Weights of a small GPT-style language model, trained from scratch on English Wikipedia: LayerNorm before each block.
Each number is 50 + 10 x the weight over the matrix's rms, rounded and kept within 0 to 99. Layers, rows and columns count from 0.

# o: layer 9 attention output (transposed), 128x128, rms 0.0673, rows 53-63, columns 0-127
# v: layer 9 attention value, 128x128, rms 0.0521, rows 54-63, columns 0-127
# q: layer 9 attention query, 128x128, rms 0.0554, rows 64-80, columns 0-127
# k: layer 9 attention key, 128x128, rms 0.0533, rows 64-79, columns 0-127
o53:55 60 71 45 57 54 55 49 34 57 62 48 52 37 52 25 44 58 50 41 59 52 45 54 50 66 41 58 41 47 47 47 48 36 46 60 62 49 67 62 49 47 48 48 44 38 45 38 53 44 60 39 58 42 57 42 48 52 52 46 53 29 45 49 61 54 62 46 36 51 54 70 37 68 40 62 55 67 63 44 59 38 32 51 54 67 42 41 59 54 42 47 60 39 46 49 61 60 51 57 69 59 50 65 67 77 54 44 53 49 41 54 42 47 56 55 56 56 63 58 59 51 72 51 61 43 61 46
v54:68 49 34 50 55 52 64 48 76 69 54 42 55 48 70 40 55 46 69 57 42 45 55 51 48 52 52 40 49 48 54 57 53 63 49 49 57 51 50 46 74 44 41 51 39 46 58 54 32 45 44 47 48 40 54 38 58 43 38 50 45 53 50 52 42 53 55 63 44 37 50 43 30 54 53 45 43 42 44 46 63 62 38 44 63 68 45 28 64 63 44 48 33 43 43 49 39 54 16 57 31 47 48 45 50 46 41 37 61 59 48 68 63 55 60 44 45 54 56 58 55 54 42 39 38 55 39 45
o54:42 42 48 60 64 53 38 42 67 46 47 51 58 42 53 40 50 48 41 57 59 56 56 49 42 41 49 43 48 55 45 47 45 40 42 57 49 50 66 52 38 48 50 47 50 32 33 66 43 41 41 47 43 55 56 40 69 46 52 53 49 76 39 53 57 42 59 59 62 37 56 50 44 50 59 36 59 61 40 44 49 20 35 48 58 47 59 68 58 34 62 54 45 48 63 47 52 58 65 32 63 51 41 34 59 49 50 54 41 61 51 56 49 53 42 35 52 59 46 43 48 45 56 56 59 48 76 43
v55:45 58 46 43 54 37 54 36 52 55 54 68 49 59 49 49 63 30 42 52 53 68 45 45 42 60 42 54 39 42 61 46 59 46 39 54 53 47 60 64 49 58 49 49 44 48 52 64 52 59 56 35 52 52 43 59 49 56 55 51 48 48 55 62 51 56 57 53 43 57 46 54 58 65 61 52 72 69 42 29 44 61 39 47 65 30 58 62 44 56 49 53 42 36 58 58 57 58 59 62 53 42 55 47 44 54 51 45 53 42 67 53 47 69 48 48 37 41 48 47 50 45 52 51 47 61 41 57
o55:50 57 62 45 37 69 52 36 61 44 48 52 68 44 40 59 55 50 44 53 50 44 32 48 40 54 40 29 53 49 55 35 73 57 55 42 46 50 50 51 46 37 38 37 59 58 47 34 56 71 42 55 44 60 67 46 46 54 59 55 39 41 63 59 63 54 53 53 42 35 38 37 52 41 57 58 52 45 47 44 51 58 62 52 33 58 45 48 52 55 59 49 46 50 51 50 46 54 61 47 54 42 42 56 44 49 43 52 47 48 34 44 46 49 44 41 61 58 48 51 47 59 52 50 44 50 55 53
v56:54 61 51 44 60 50 49 54 68 37 47 57 63 65 58 32 63 36 49 36 47 45 52 43 47 61 41 54 43 64 38 36 50 61 33 50 53 34 48 49 48 55 53 38 48 54 50 36 47 65 51 50 59 46 52 41 56 56 32 51 33 53 49 50 40 50 50 52 45 61 50 59 58 54 43 52 51 44 55 63 51 49 38 45 50 54 68 39 71 40 50 52 52 45 45 59 49 50 47 59 52 51 60 67 56 56 48 57 32 59 45 46 60 61 58 57 52 52 41 39 45 50 56 58 60 56 56 70
o56:37 64 51 57 33 46 44 42 53 72 38 54 44 42 45 49 50 35 48 57 62 45 44 53 54 56 41 54 50 49 62 61 49 32 64 46 57 60 50 55 55 46 55 40 61 38 50 50 51 52 51 42 53 61 35 52 72 59 58 47 50 52 54 53 60 59 42 63 40 53 45 45 43 40 54 42 38 49 50 45 56 43 45 39 49 66 45 59 49 60 54 44 60 55 59 50 57 57 45 37 68 52 31 45 57 59 50 36 57 50 45 57 44 41 45 57 51 52 67 55 61 46 36 44 58 52 57 52
v57:50 64 49 54 44 59 47 59 61 50 51 65 49 57 57 56 61 49 46 42 59 64 51 56 46 48 42 55 45 63 37 60 41 48 48 51 63 49 60 45 45 52 60 42 39 50 49 44 55 78 39 55 49 72 45 76 57 45 38 55 58 41 59 44 56 51 49 52 40 48 46 66 43 65 59 50 40 51 49 48 36 37 60 48 49 49 65 62 47 65 57 52 48 62 55 56 50 52 47 52 48 48 48 49 54 50 37 54 54 51 38 53 43 48 51 55 48 46 62 51 47 56 54 43 59 36 40 34
o57:37 49 52 44 49 56 55 48 49 57 53 42 57 44 46 47 52 41 45 45 60 37 50 45 31 75 47 59 66 39 54 33 60 39 59 47 45 49 35 50 44 55 51 61 59 52 44 43 44 43 36 42 47 56 46 62 57 50 46 52 52 46 58 53 46 50 56 56 41 54 57 46 60 57 43 58 48 40 58 45 57 37 39 63 48 60 57 46 40 60 50 46 48 41 37 51 55 51 51 46 68 46 48 62 46 42 51 51 34 54 48 42 45 48 50 73 44 43 45 61 60 48 52 48 54 72 35 60
v58:46 51 42 38 53 32 60 47 58 54 52 68 51 52 55 55 37 53 53 46 45 43 52 53 59 47 57 39 52 55 56 41 30 42 45 54 37 35 41 55 53 63 61 55 42 68 36 62 53 57 49 63 45 58 45 48 40 64 48 29 54 57 50 69 48 53 62 48 48 57 49 46 48 55 48 53 40 54 59 58 48 58 60 53 47 39 35 57 42 42 46 44 55 47 46 41 38 47 61 52 45 44 66 63 39 51 38 75 62 27 60 50 48 40 37 53 51 40 61 61 42 50 42 65 59 63 51 61
o58:34 59 39 49 49 46 40 63 37 60 46 49 62 49 40 49 60 46 40 53 38 37 46 63 53 59 48 58 45 44 45 55 54 70 42 51 53 46 58 53 67 43 42 42 57 38 46 45 41 39 42 38 56 45 47 52 62 45 53 51 54 45 40 37 49 53 36 47 62 59 44 52 53 44 46 52 79 51 46 58 42 62 55 50 45 63 51 38 61 56 53 60 43 53 53 58 60 54 60 60 41 49 51 57 59 54 37 40 50 44 63 50 53 46 46 54 53 55 52 33 54 58 44 61 43 38 54 54
v59:55 39 64 61 62 57 50 52 44 57 47 49 57 44 56 53 59 50 56 58 38 46 49 41 38 41 46 39 53 51 51 63 50 56 48 41 50 41 59 59 54 49 60 46 69 63 32 44 44 54 67 50 58 49 49 43 45 40 43 51 31 61 43 57 45 56 43 59 41 52 51 52 53 58 58 50 50 53 60 49 60 46 48 45 54 47 49 53 52 62 39 37 46 56 67 49 56 54 57 53 51 51 44 35 51 38 44 52 40 35 34 57 55 44 47 40 44 54 64 44 42 40 46 57 37 49 64 46
o59:52 50 52 52 53 52 55 52 47 38 38 62 41 47 47 61 47 61 61 53 64 46 44 53 55 56 35 46 54 61 52 47 57 50 54 44 64 54 48 49 47 41 43 37 43 53 51 62 48 58 41 38 44 48 46 41 54 59 51 42 46 50 61 53 51 41 52 42 49 50 57 63 50 37 44 31 58 40 43 48 52 52 59 45 50 47 59 44 61 41 61 56 54 54 40 52 46 48 43 46 48 52 58 55 63 59 42 50 48 74 48 61 56 54 60 58 50 49 33 45 50 56 50 62 58 60 52 46
v60:45 52 50 47 43 62 48 54 49 44 48 42 65 55 42 60 64 52 51 52 40 50 28 43 36 44 32 37 47 40 46 30 48 44 52 42 44 45 56 53 52 54 52 64 38 46 52 59 49 54 37 52 57 61 51 56 50 52 47 61 62 45 64 54 36 43 57 56 56 48 61 55 52 46 32 53 35 35 57 47 56 65 58 63 55 48 35 62 41 62 49 51 54 44 55 63 58 47 55 51 45 37 52 59 49 56 57 59 61 46 48 52 61 57 41 47 58 41 41 55 56 52 60 51 49 50 46 54
o60:58 59 45 67 56 53 68 60 45 55 52 48 51 53 58 44 59 51 53 51 44 46 58 59 45 54 59 56 50 47 68 59 56 56 54 55 52 39 57 39 47 44 39 42 52 58 56 62 51 55 47 50 46 43 48 57 55 62 44 57 53 39 39 41 49 60 62 41 48 50 50 44 51 56 68 47 62 58 45 60 45 43 59 60 54 44 57 50 45 51 54 49 50 51 44 54 51 40 54 41 41 35 12 50 51 43 51 49 48 48 31 36 59 44 50 46 53 47 56 35 55 40 38 47 51 49 47 58
v61:43 44 55 34 37 37 62 42 55 60 62 53 44 49 58 55 61 59 47 55 38 69 60 51 67 63 56 49 40 59 53 48 42 48 59 59 69 43 62 58 49 52 67 28 50 47 53 57 47 40 53 47 31 41 64 48 64 51 38 44 51 54 45 34 63 50 44 44 51 45 49 37 53 48 41 45 46 60 55 46 48 49 44 43 55 59 62 35 49 51 58 62 66 51 55 53 49 46 62 55 46 52 41 35 52 46 62 45 47 41 37 45 48 54 56 76 40 50 33 44 33 48 70 48 50 50 55 49
o61:63 43 63 48 30 48 52 52 47 42 49 48 33 54 32 63 43 41 55 49 65 67 55 61 47 44 42 50 48 52 37 46 57 58 49 49 59 56 40 53 70 41 51 46 45 56 35 57 47 60 66 45 64 49 51 55 42 38 50 48 51 60 59 61 60 52 67 48 60 42 59 41 56 43 57 39 50 42 48 51 48 41 59 49 39 43 53 46 49 53 53 49 55 54 45 35 49 51 51 58 64 59 39 57 59 44 43 45 62 35 61 60 56 44 50 57 44 40 45 59 50 59 47 48 47 64 62 65
v62:59 52 47 44 48 46 49 42 50 49 49 54 52 24 48 46 47 58 52 34 42 43 51 55 54 53 32 45 49 41 39 35 57 49 62 60 56 35 49 42 44 41 45 48 38 41 41 55 52 61 37 36 45 56 50 45 50 64 65 58 60 44 49 35 44 59 53 39 52 65 57 53 54 41 40 49 45 50 50 38 58 65 47 36 58 31 73 51 49 47 45 42 38 56 52 46 43 58 44 47 53 58 54 46 55 46 51 50 54 49 57 38 38 52 55 47 56 51 49 45 39 47 52 45 44 62 60 55
o62:59 45 54 64 45 53 41 64 44 55 52 54 53 54 44 55 53 31 49 66 55 63 40 56 38 44 58 50 49 42 69 61 52 47 58 49 39 56 45 58 58 42 46 45 54 57 52 45 42 39 66 53 56 35 59 51 46 46 49 62 41 55 45 49 53 44 51 47 43 42 60 42 47 49 65 48 68 53 56 50 58 36 52 60 50 42 40 50 39 60 62 50 57 35 42 56 51 56 38 45 57 53 58 44 40 58 56 43 52 52 39 44 46 49 53 50 49 68 59 47 45 51 52 41 43 49 38 52
v63:63 46 52 55 50 62 51 36 60 70 58 58 65 53 47 48 54 50 74 45 53 38 44 49 54 38 47 43 44 65 41 48 48 40 51 37 61 43 51 37 45 53 46 48 49 42 56 46 44 46 63 56 52 42 54 48 60 54 56 46 40 36 61 56 62 55 51 46 27 51 64 63 35 69 55 46 67 54 51 62 60 60 59 48 41 57 61 38 46 50 46 37 70 36 58 55 47 57 47 43 52 58 47 44 37 43 38 56 53 43 48 46 52 49 31 45 48 60 52 49 61 65 51 57 41 48 57 64
o63:53 50 49 54 54 59 53 29 47 58 50 44 42 34 58 46 40 41 50 51 72 37 48 65 25 58 62 44 59 46 54 54 45 49 46 51 63 57 67 59 48 68 34 55 68 48 46 63 33 49 43 38 60 65 47 49 58 62 46 46 53 64 39 66 46 48 48 36 56 54 47 43 48 40 57 61 47 46 50 43 37 34 45 42 52 50 55 34 66 47 60 53 45 50 61 51 49 45 40 46 57 50 65 41 57 59 33 48 48 56 49 54 60 47 39 54 40 66 53 50 50 35 43 55 70 56 49 39
q64:62 47 55 84 50 50 70 43 64 51 47 67 33 40 73 43 67 53 52 42 41 42 54 43 44 48 52 46 16 41 55 36 46 55 68 61 46 63 61 22 68 63 59 59 49 42 40 59 60 64 40 45 25 47 72 54 29 67 63 54 42 59 61 40 48 54 28 77 70 62 49 44 37 70 49 46 36 47 61 37 59 42 50 49 41 49 36 50 53 64 52 52 32 38 33 27 29 45 66 77 48 33 43 56 29 59 69 35 62 39 52 58 36 42 53 55 57 47 63 67 45 50 46 75 47 51 55 38
k64:44 40 59 83 61 50 42 63 38 49 64 57 54 64 59 46 52 66 48 52 41 47 47 31 55 72 40 52 49 49 46 59 39 52 60 42 30 68 50 47 57 44 42 68 63 50 37 25 42 45 59 46 56 38 58 47 49 62 45 42 42 56 60 43 59 47 45 48 40 57 67 71 49 58 48 51 29 54 63 50 55 45 59 61 31 69 35 45 37 43 42 67 41 42 48 40 46 69 20 62 46 44 56 57 42 76 49 63 34 40 56 44 56 40 70 52 35 20 60 40 36 49 59 48 47 46 52 44
q65:65 49 65 62 50 64 57 54 46 32 48 50 43 60 39 42 39 73 51 59 45 59 43 57 39 49 38 40 50 53 55 53 46 51 51 63 69 42 39 68 52 43 35 53 46 47 41 55 54 55 48 33 37 54 59 38 37 46 19 35 62 68 47 47 36 39 62 52 52 49 58 35 30 65 32 57 57 43 58 59 52 60 44 56 27 52 69 58 52 56 37 60 41 26 55 45 64 71 56 45 74 42 64 50 36 33 59 63 54 41 59 27 62 13 63 49 41 55 54 33 51 44 41 47 48 51 56 38
k65:34 49 49 27 38 43 38 48 46 38 53 68 41 64 47 53 52 50 61 58 58 46 51 53 35 35 44 55 62 46 52 49 61 54 52 53 56 55 56 42 56 55 66 49 67 43 43 64 41 38 39 54 38 47 57 46 47 37 27 54 59 52 79 54 50 52 46 70 58 67 52 51 47 52 47 36 53 59 36 56 45 55 42 57 74 60 61 49 41 48 42 42 61 54 54 37 68 62 31 37 43 18 60 48 50 62 47 38 45 49 63 46 51 67 48 58 32 54 38 54 56 71 69 52 38 54 64 42
q66:52 58 74 35 44 46 63 46 46 48 58 42 52 28 38 50 26 63 56 49 60 60 55 70 53 69 47 44 42 34 48 62 48 54 20 67 46 49 58 62 40 47 64 66 26 43 69 51 50 55 67 39 63 37 52 52 58 63 57 39 54 63 47 60 58 39 41 67 54 52 77 50 42 31 33 37 50 39 42 59 39 34 51 56 27 60 33 57 50 47 68 33 43 66 64 38 55 52 49 45 40 48 49 72 48 74 34 56 43 41 57 55 33 32 55 56 33 46 44 58 54 58 49 47 35 68 37 58
k66:63 40 56 48 25 74 52 47 51 61 50 61 34 41 40 56 54 53 64 48 42 38 48 56 53 38 60 41 65 39 40 58 39 45 57 54 74 56 75 49 43 52 48 61 37 57 57 34 51 49 55 42 46 50 50 46 32 48 49 34 35 55 50 66 44 64 49 64 72 43 56 50 53 51 39 52 56 37 51 64 62 66 26 48 31 48 54 42 56 28 46 61 47 54 62 50 53 49 46 25 52 63 56 65 51 46 47 69 71 26 43 54 48 59 45 22 44 35 56 73 39 46 67 46 35 53 46 64
q67:71 43 39 47 59 25 54 43 71 46 55 48 53 61 46 55 49 47 45 70 35 53 37 31 40 64 66 78 63 45 56 37 45 49 43 49 39 50 37 45 52 64 56 47 37 43 68 53 29 43 63 49 51 50 44 59 34 59 48 61 35 51 61 70 42 46 57 66 60 51 47 63 42 55 37 45 69 47 60 36 50 67 51 61 35 43 59 61 66 57 50 48 66 49 63 36 46 33 53 56 43 68 52 57 46 48 41 39 51 51 40 65 63 44 40 72 35 50 45 68 39 46 37 49 60 37 37 49
k67:71 53 38 54 41 43 41 53 39 54 81 56 41 30 47 65 51 76 51 54 73 61 51 49 55 51 38 47 48 67 54 48 65 41 61 51 42 57 48 40 64 36 41 56 58 60 57 60 32 61 57 38 56 54 53 26 45 52 51 60 50 27 49 54 38 43 50 62 59 55 59 65 58 45 36 53 53 40 58 64 64 53 52 53 59 22 48 32 48 47 56 60 39 50 55 66 57 16 46 47 36 40 55 51 57 52 59 62 65 58 55 48 76 52 48 58 65 49 54 38 53 50 51 48 35 37 47 53
q68:49 45 44 50 63 65 35 52 56 58 48 55 42 52 52 53 42 58 67 54 50 46 76 57 39 38 44 55 60 48 57 34 47 46 44 53 51 37 61 64 50 73 57 69 43 43 55 56 54 42 43 52 29 38 54 38 42 65 46 22 42 35 58 55 49 46 62 58 38 56 73 51 47 57 44 51 59 65 53 48 47 50 37 61 59 32 58 55 51 57 45 44 34 54 48 45 58 59 36 47 63 49 55 50 22 66 64 41 46 55 28 59 57 26 50 60 59 36 35 37 60 48 37 37 40 48 30 49
k68:48 57 31 53 47 52 53 40 40 54 60 68 57 70 57 32 54 40 48 48 56 44 38 52 50 68 45 56 46 60 31 50 55 52 24 52 38 41 72 43 45 50 70 59 46 74 48 43 45 67 31 52 47 39 60 59 52 48 46 47 37 54 59 59 41 44 61 53 67 53 44 52 40 41 60 36 63 52 44 50 60 49 54 56 46 37 69 22 42 53 55 48 52 55 48 59 43 57 41 34 70 45 64 44 43 46 58 28 65 48 37 47 54 63 42 64 20 48 62 46 32 54 43 44 57 51 58 63
q69:57 64 46 67 41 63 58 67 59 43 57 29 51 50 45 49 53 61 52 46 52 30 47 37 65 53 41 47 57 33 56 35 64 27 59 43 58 37 49 53 44 53 54 44 58 70 27 43 72 72 67 59 36 38 57 40 63 54 53 48 47 61 28 45 64 50 65 53 50 31 55 53 52 40 39 78 48 51 57 41 47 47 46 56 52 35 55 52 50 46 51 39 64 70 55 54 49 58 41 41 41 33 58 53 31 43 43 54 47 42 44 49 58 35 61 66 46 53 68 35 49 57 44 62 22 57 48 45
k69:32 69 47 47 25 49 63 46 55 61 62 51 68 53 49 60 70 51 56 53 63 25 39 49 64 38 30 58 44 40 70 57 53 54 61 65 37 48 48 44 61 64 51 48 52 44 47 40 29 70 46 65 44 43 41 36 61 46 56 55 41 45 52 59 41 43 49 49 53 48 47 50 44 40 56 60 63 61 47 45 45 52 54 63 36 50 36 40 45 51 44 40 65 42 61 44 48 63 47 43 54 52 50 67 59 34 47 37 58 49 59 46 43 51 59 48 26 56 52 47 60 61 54 41 52 52 12 46
q70:48 55 50 25 48 56 36 37 63 46 46 66 44 50 67 53 41 71 27 50 60 47 58 57 49 41 42 65 41 63 38 38 48 44 60 58 46 42 52 48 43 37 74 46 57 51 59 56 41 43 65 49 52 41 50 36 55 54 48 68 37 35 41 65 58 48 42 59 58 52 59 49 40 53 31 61 56 46 58 65 48 58 33 53 56 49 58 45 51 53 44 47 46 52 44 54 57 36 52 37 47 58 60 51 63 33 69 63 46 42 37 43 31 60 34 58 51 66 44 37 46 31 76 59 39 74 46 55
k70:32 55 60 69 52 66 61 52 62 52 60 60 27 26 53 45 64 59 55 47 52 54 44 38 49 54 37 38 42 62 53 56 54 51 55 51 52 36 51 33 56 61 72 29 51 48 43 53 52 49 54 61 44 38 50 60 39 55 39 72 53 63 49 44 43 63 71 41 40 36 59 38 56 36 47 42 41 41 58 41 46 54 55 48 51 34 51 44 43 61 39 52 57 56 59 37 50 44 43 36 41 45 46 36 20 49 51 68 48 70 37 44 46 32 57 47 42 36 64 58 67 57 48 37 48 65 44 60
q71:66 45 47 58 31 46 50 59 45 23 69 48 70 68 58 50 50 56 59 43 61 52 63 53 47 26 65 42 45 54 43 46 42 41 49 35 51 64 54 30 56 54 53 59 24 29 42 46 26 48 73 53 52 67 52 47 54 36 51 62 53 70 40 44 55 61 67 32 50 37 55 52 47 42 46 60 71 45 46 60 55 38 53 51 49 51 64 33 50 53 63 43 45 46 70 52 29 50 30 37 40 36 68 52 39 40 66 42 68 62 62 66 46 41 40 33 67 56 41 42 58 42 61 49 60 57 52 54
k71:57 35 41 48 40 54 44 50 55 32 60 47 46 62 42 54 37 52 31 76 62 51 49 45 47 46 53 23 43 58 43 70 47 53 44 37 38 40 46 51 40 43 53 46 51 55 51 50 60 50 57 48 46 36 42 52 45 67 34 51 65 30 30 69 32 43 55 44 53 65 47 58 36 34 38 45 52 41 60 42 50 35 39 36 25 65 56 44 35 45 63 18 54 56 55 40 47 66 49 47 46 53 46 67 57 46 58 43 49 43 63 46 46 39 64 47 49 65 32 58 56 63 76 35 69 78 59 47
q72:66 39 62 38 56 33 62 39 47 46 56 57 55 44 34 44 57 18 54 48 58 64 47 59 58 42 64 48 52 62 60 48 42 52 41 55 22 67 40 64 38 48 52 45 62 34 54 47 72 38 47 38 51 44 51 67 46 45 44 38 64 56 45 50 61 42 43 42 56 24 62 62 49 67 40 51 61 47 25 37 33 41 43 58 46 57 34 47 41 42 51 47 39 50 61 70 54 62 52 55 50 57 44 49 41 48 61 39 31 61 34 56 40 76 37 38 57 71 40 70 51 41 56 43 52 55 50 42
k72:48 59 40 66 66 40 49 68 46 33 39 54 54 49 57 50 51 38 55 49 62 58 51 49 50 40 62 50 64 57 52 51 33 44 52 34 73 60 51 39 60 43 47 41 46 55 58 44 61 39 48 51 54 41 54 48 41 41 46 58 61 60 47 61 57 42 72 54 61 29 62 51 67 49 57 40 57 56 47 54 55 42 59 64 52 57 53 57 55 42 52 30 45 78 42 76 16 54 50 48 24 80 57 51 46 49 57 62 62 35 39 45 58 60 51 39 68 37 50 51 56 48 59 49 45 45 39 41
q73:62 55 48 45 58 69 60 61 27 64 55 50 59 26 32 29 57 46 38 38 49 50 52 61 61 53 45 70 45 42 41 45 43 46 51 30 51 46 28 44 45 46 57 74 69 64 45 67 55 40 39 49 43 51 60 50 46 71 48 46 58 73 36 55 38 58 41 68 56 43 58 71 68 52 72 49 50 51 69 55 66 55 43 51 54 37 30 52 40 45 37 52 25 42 43 53 39 49 57 41 51 45 33 56 57 46 47 40 55 51 62 63 67 50 49 41 45 53 46 52 51 42 65 50 49 41 58 43
k73:45 52 61 47 40 40 47 35 37 60 44 31 70 51 55 47 49 43 34 39 55 37 54 65 53 52 35 45 70 41 71 44 62 58 72 25 60 49 36 34 46 41 49 45 56 31 51 52 47 57 27 48 53 43 46 62 61 57 47 58 45 49 60 44 55 71 28 53 50 60 66 47 52 49 47 62 61 40 67 50 54 24 61 61 40 63 38 40 50 64 51 46 53 56 43 51 34 64 50 48 65 57 63 50 65 47 42 53 52 43 37 62 51 47 46 53 55 24 51 64 60 32 68 52 57 43 75 54
q74:63 58 26 76 53 32 49 49 52 62 41 66 55 53 23 49 38 66 71 35 19 57 74 49 64 59 58 64 31 67 57 52 49 74 59 35 47 59 48 66 38 44 18 49 59 49 14 53 58 43 46 46 71 50 30 68 44 46 52 57 44 52 32 66 49 36 08 56 42 51 51 49 65 60 45 62 52 44 47 40 60 48 56 64 53 51 51 55 58 34 60 36 60 75 47 56 33 48 83 61 47 59 30 56 40 52 49 49 35 51 43 45 42 52 43 29 51 43 33 53 35 52 45 49 55 53 41 38
k74:43 53 43 52 49 37 54 43 50 44 45 60 38 51 48 51 68 34 45 35 41 45 32 34 50 58 83 52 36 50 60 32 47 35 34 70 47 48 26 42 61 58 46 48 46 63 48 38 65 46 53 50 61 40 64 11 53 36 47 57 55 39 50 55 28 32 37 51 77 56 50 59 43 60 51 61 39 70 50 38 47 66 64 51 48 48 35 55 42 32 49 53 31 86 37 47 60 60 69 56 49 69 53 31 55 53 43 65 49 41 55 56 61 44 64 65 57 40 29 76 72 50 44 72 45 35 54 34
q75:66 37 62 58 48 48 53 50 55 46 46 51 53 27 47 42 51 38 44 41 58 62 50 39 29 45 63 52 60 39 43 58 47 47 53 52 26 44 56 66 67 45 37 52 45 46 52 25 51 46 44 63 52 36 32 62 63 56 61 49 43 63 51 46 56 36 57 52 24 52 45 73 68 68 53 54 48 51 42 71 57 55 72 69 64 48 53 43 61 47 47 69 48 52 52 66 63 56 59 44 40 52 36 42 47 45 56 56 58 33 47 55 37 55 62 41 63 31 56 44 36 43 50 58 47 52 56 38
k75:47 51 37 50 61 39 51 54 54 76 48 32 68 45 49 61 57 52 49 49 57 38 52 59 63 26 41 66 38 29 47 39 44 22 43 40 40 44 43 57 58 36 66 64 51 43 40 70 47 25 47 39 51 55 39 64 69 42 48 47 57 51 49 55 46 61 46 47 42 51 56 73 58 64 48 50 50 65 32 55 37 41 62 53 33 56 58 59 40 38 42 58 35 61 50 55 57 53 53 46 66 53 51 49 49 32 57 53 49 56 32 56 42 41 41 53 48 44 48 40 48 55 38 30 44 54 64 40
q76:54 44 59 43 56 33 51 54 61 57 34 64 59 45 55 60 63 35 66 33 32 64 57 63 59 53 61 61 63 40 47 40 41 54 62 49 53 50 43 40 31 43 44 46 65 45 70 50 64 45 49 47 57 63 53 51 56 41 41 67 50 57 41 49 67 42 64 36 26 59 48 48 70 29 33 58 51 57 34 41 64 52 38 54 53 51 49 52 58 44 56 57 56 35 36 30 51 46 47 43 29 54 58 48 33 52 39 70 57 69 57 40 47 37 57 45 41 57 51 79 49 28 59 47 73 38 40 42
k76:52 69 52 23 39 53 37 60 47 42 47 45 28 59 44 50 60 38 55 49 43 67 40 54 45 60 38 60 76 62 48 42 54 34 56 69 31 34 39 66 54 39 51 57 42 62 62 44 59 48 43 45 61 62 48 49 40 53 60 49 52 62 75 65 53 51 63 46 57 41 30 60 29 71 38 52 39 38 55 43 57 29 42 43 51 62 47 43 47 52 52 47 39 45 42 42 24 36 54 46 49 60 25 61 22 47 52 59 56 45 54 73 54 49 55 31 71 58 28 32 48 49 55 62 53 55 52 49
q77:54 43 61 51 51 72 52 63 46 46 40 43 39 37 42 62 37 42 63 34 35 40 26 59 69 39 41 52 68 53 58 52 57 58 57 38 56 34 49 70 65 45 27 47 21 47 48 54 54 37 61 64 51 47 52 37 40 54 66 64 55 34 19 39 62 45 57 67 51 50 29 48 45 47 54 53 65 61 70 63 54 56 27 62 53 50 47 55 56 36 32 57 47 49 51 46 61 32 37 54 56 48 57 48 65 47 40 42 50 45 52 65 55 60 52 46 39 66 52 58 67 48 53 54 36 52 52 45
k77:44 62 55 41 53 39 64 57 62 40 39 37 37 60 51 74 36 64 73 47 42 42 37 67 61 53 47 42 51 61 44 51 59 56 68 64 52 52 49 36 39 54 63 20 50 49 56 40 38 30 65 59 46 45 62 67 61 59 41 41 38 48 49 50 52 50 42 39 66 39 45 50 64 36 49 71 38 43 37 42 47 57 47 64 56 33 39 61 36 56 40 59 40 45 52 55 45 48 38 44 51 55 56 62 49 49 72 24 55 47 73 70 53 54 42 44 55 61 39 56 53 36 43 52 47 18 66 50
q78:45 38 39 49 40 41 57 55 52 59 56 49 54 56 44 62 56 64 59 69 55 42 48 46 45 57 44 37 52 39 47 49 32 47 63 58 43 49 64 61 51 47 50 54 50 42 41 50 54 54 32 49 84 45 66 56 42 48 49 40 36 58 46 46 59 52 57 40 57 43 35 65 51 54 67 50 61 37 54 51 53 50 39 71 41 69 69 37 26 57 50 54 43 61 67 54 41 37 49 45 39 65 55 57 50 53 56 49 27 67 51 53 40 46 59 70 33 59 56 51 44 34 37 45 36 45 52 61
k78:49 71 37 47 46 63 41 43 64 46 49 61 40 36 63 64 61 55 53 63 53 40 52 45 56 64 59 45 34 59 36 68 36 33 41 47 65 44 44 59 33 37 42 57 44 49 36 42 43 41 60 29 52 49 66 64 50 35 36 54 52 54 50 43 53 64 50 57 45 70 47 29 59 63 55 67 47 63 53 56 43 53 44 61 57 61 53 55 46 47 59 59 44 46 52 49 34 45 55 40 42 39 49 47 53 39 61 48 66 42 60 49 52 41 52 36 41 73 48 47 61 47 47 59 60 47 33 36
q79:53 46 52 57 60 37 50 40 57 50 50 26 49 49 65 42 45 54 63 58 49 46 39 60 46 67 64 50 47 58 36 53 51 56 63 47 42 62 50 30 49 28 51 55 48 56 55 42 61 49 61 64 50 40 44 37 28 57 63 41 47 33 69 58 47 44 47 41 56 44 49 63 56 68 49 35 39 58 65 68 50 39 58 34 61 33 62 38 31 30 52 48 53 54 62 55 37 45 48 56 21 55 61 47 36 44 44 63 54 58 42 42 59 59 61 53 51 32 54 53 62 45 58 50 49 43 53 52
k79:55 36 29 51 59 54 61 65 41 52 57 23 57 53 39 51 66 61 77 54 48 31 45 35 43 52 43 46 40 44 70 55 41 52 53 70 66 52 48 48 24 55 56 63 46 62 55 52 50 56 49 33 62 41 40 42 54 40 42 35 75 53 44 69 62 57 57 29 45 53 44 59 53 47 54 61 61 60 61 53 52 47 53 54 61 39 54 53 55 50 57 53 51 20 43 40 65 27 35 62 51 65 51 37 45 71 51 55 57 54 46 64 32 37 47 43 56 44 45 40 45 48 48 45 39 53 58 42
q80:51 43 62 36 31 67 47 51 46 45 74 40 61 51 47 38 55 65 31 34 67 32 69 51 46 46 61 44 45 40 55 58 35 49 42 52 83 62 43 66 62 45 54 44 34 59 62 42 64 48 57 73 43 53 70 48 35 48 39 54 59 43 62 55 53 53 56 39 46 52 46 36 37 47 21 58 28 68 54 55 41 37 48 55 46 51 56 70 45 44 56 44 46 42 46 50 56 54 48 42 60 54 38 43 57 72 50 49 45 51 58 42 28 52 56 65 62 65 67 56 50 45 55 70 69 55 63 50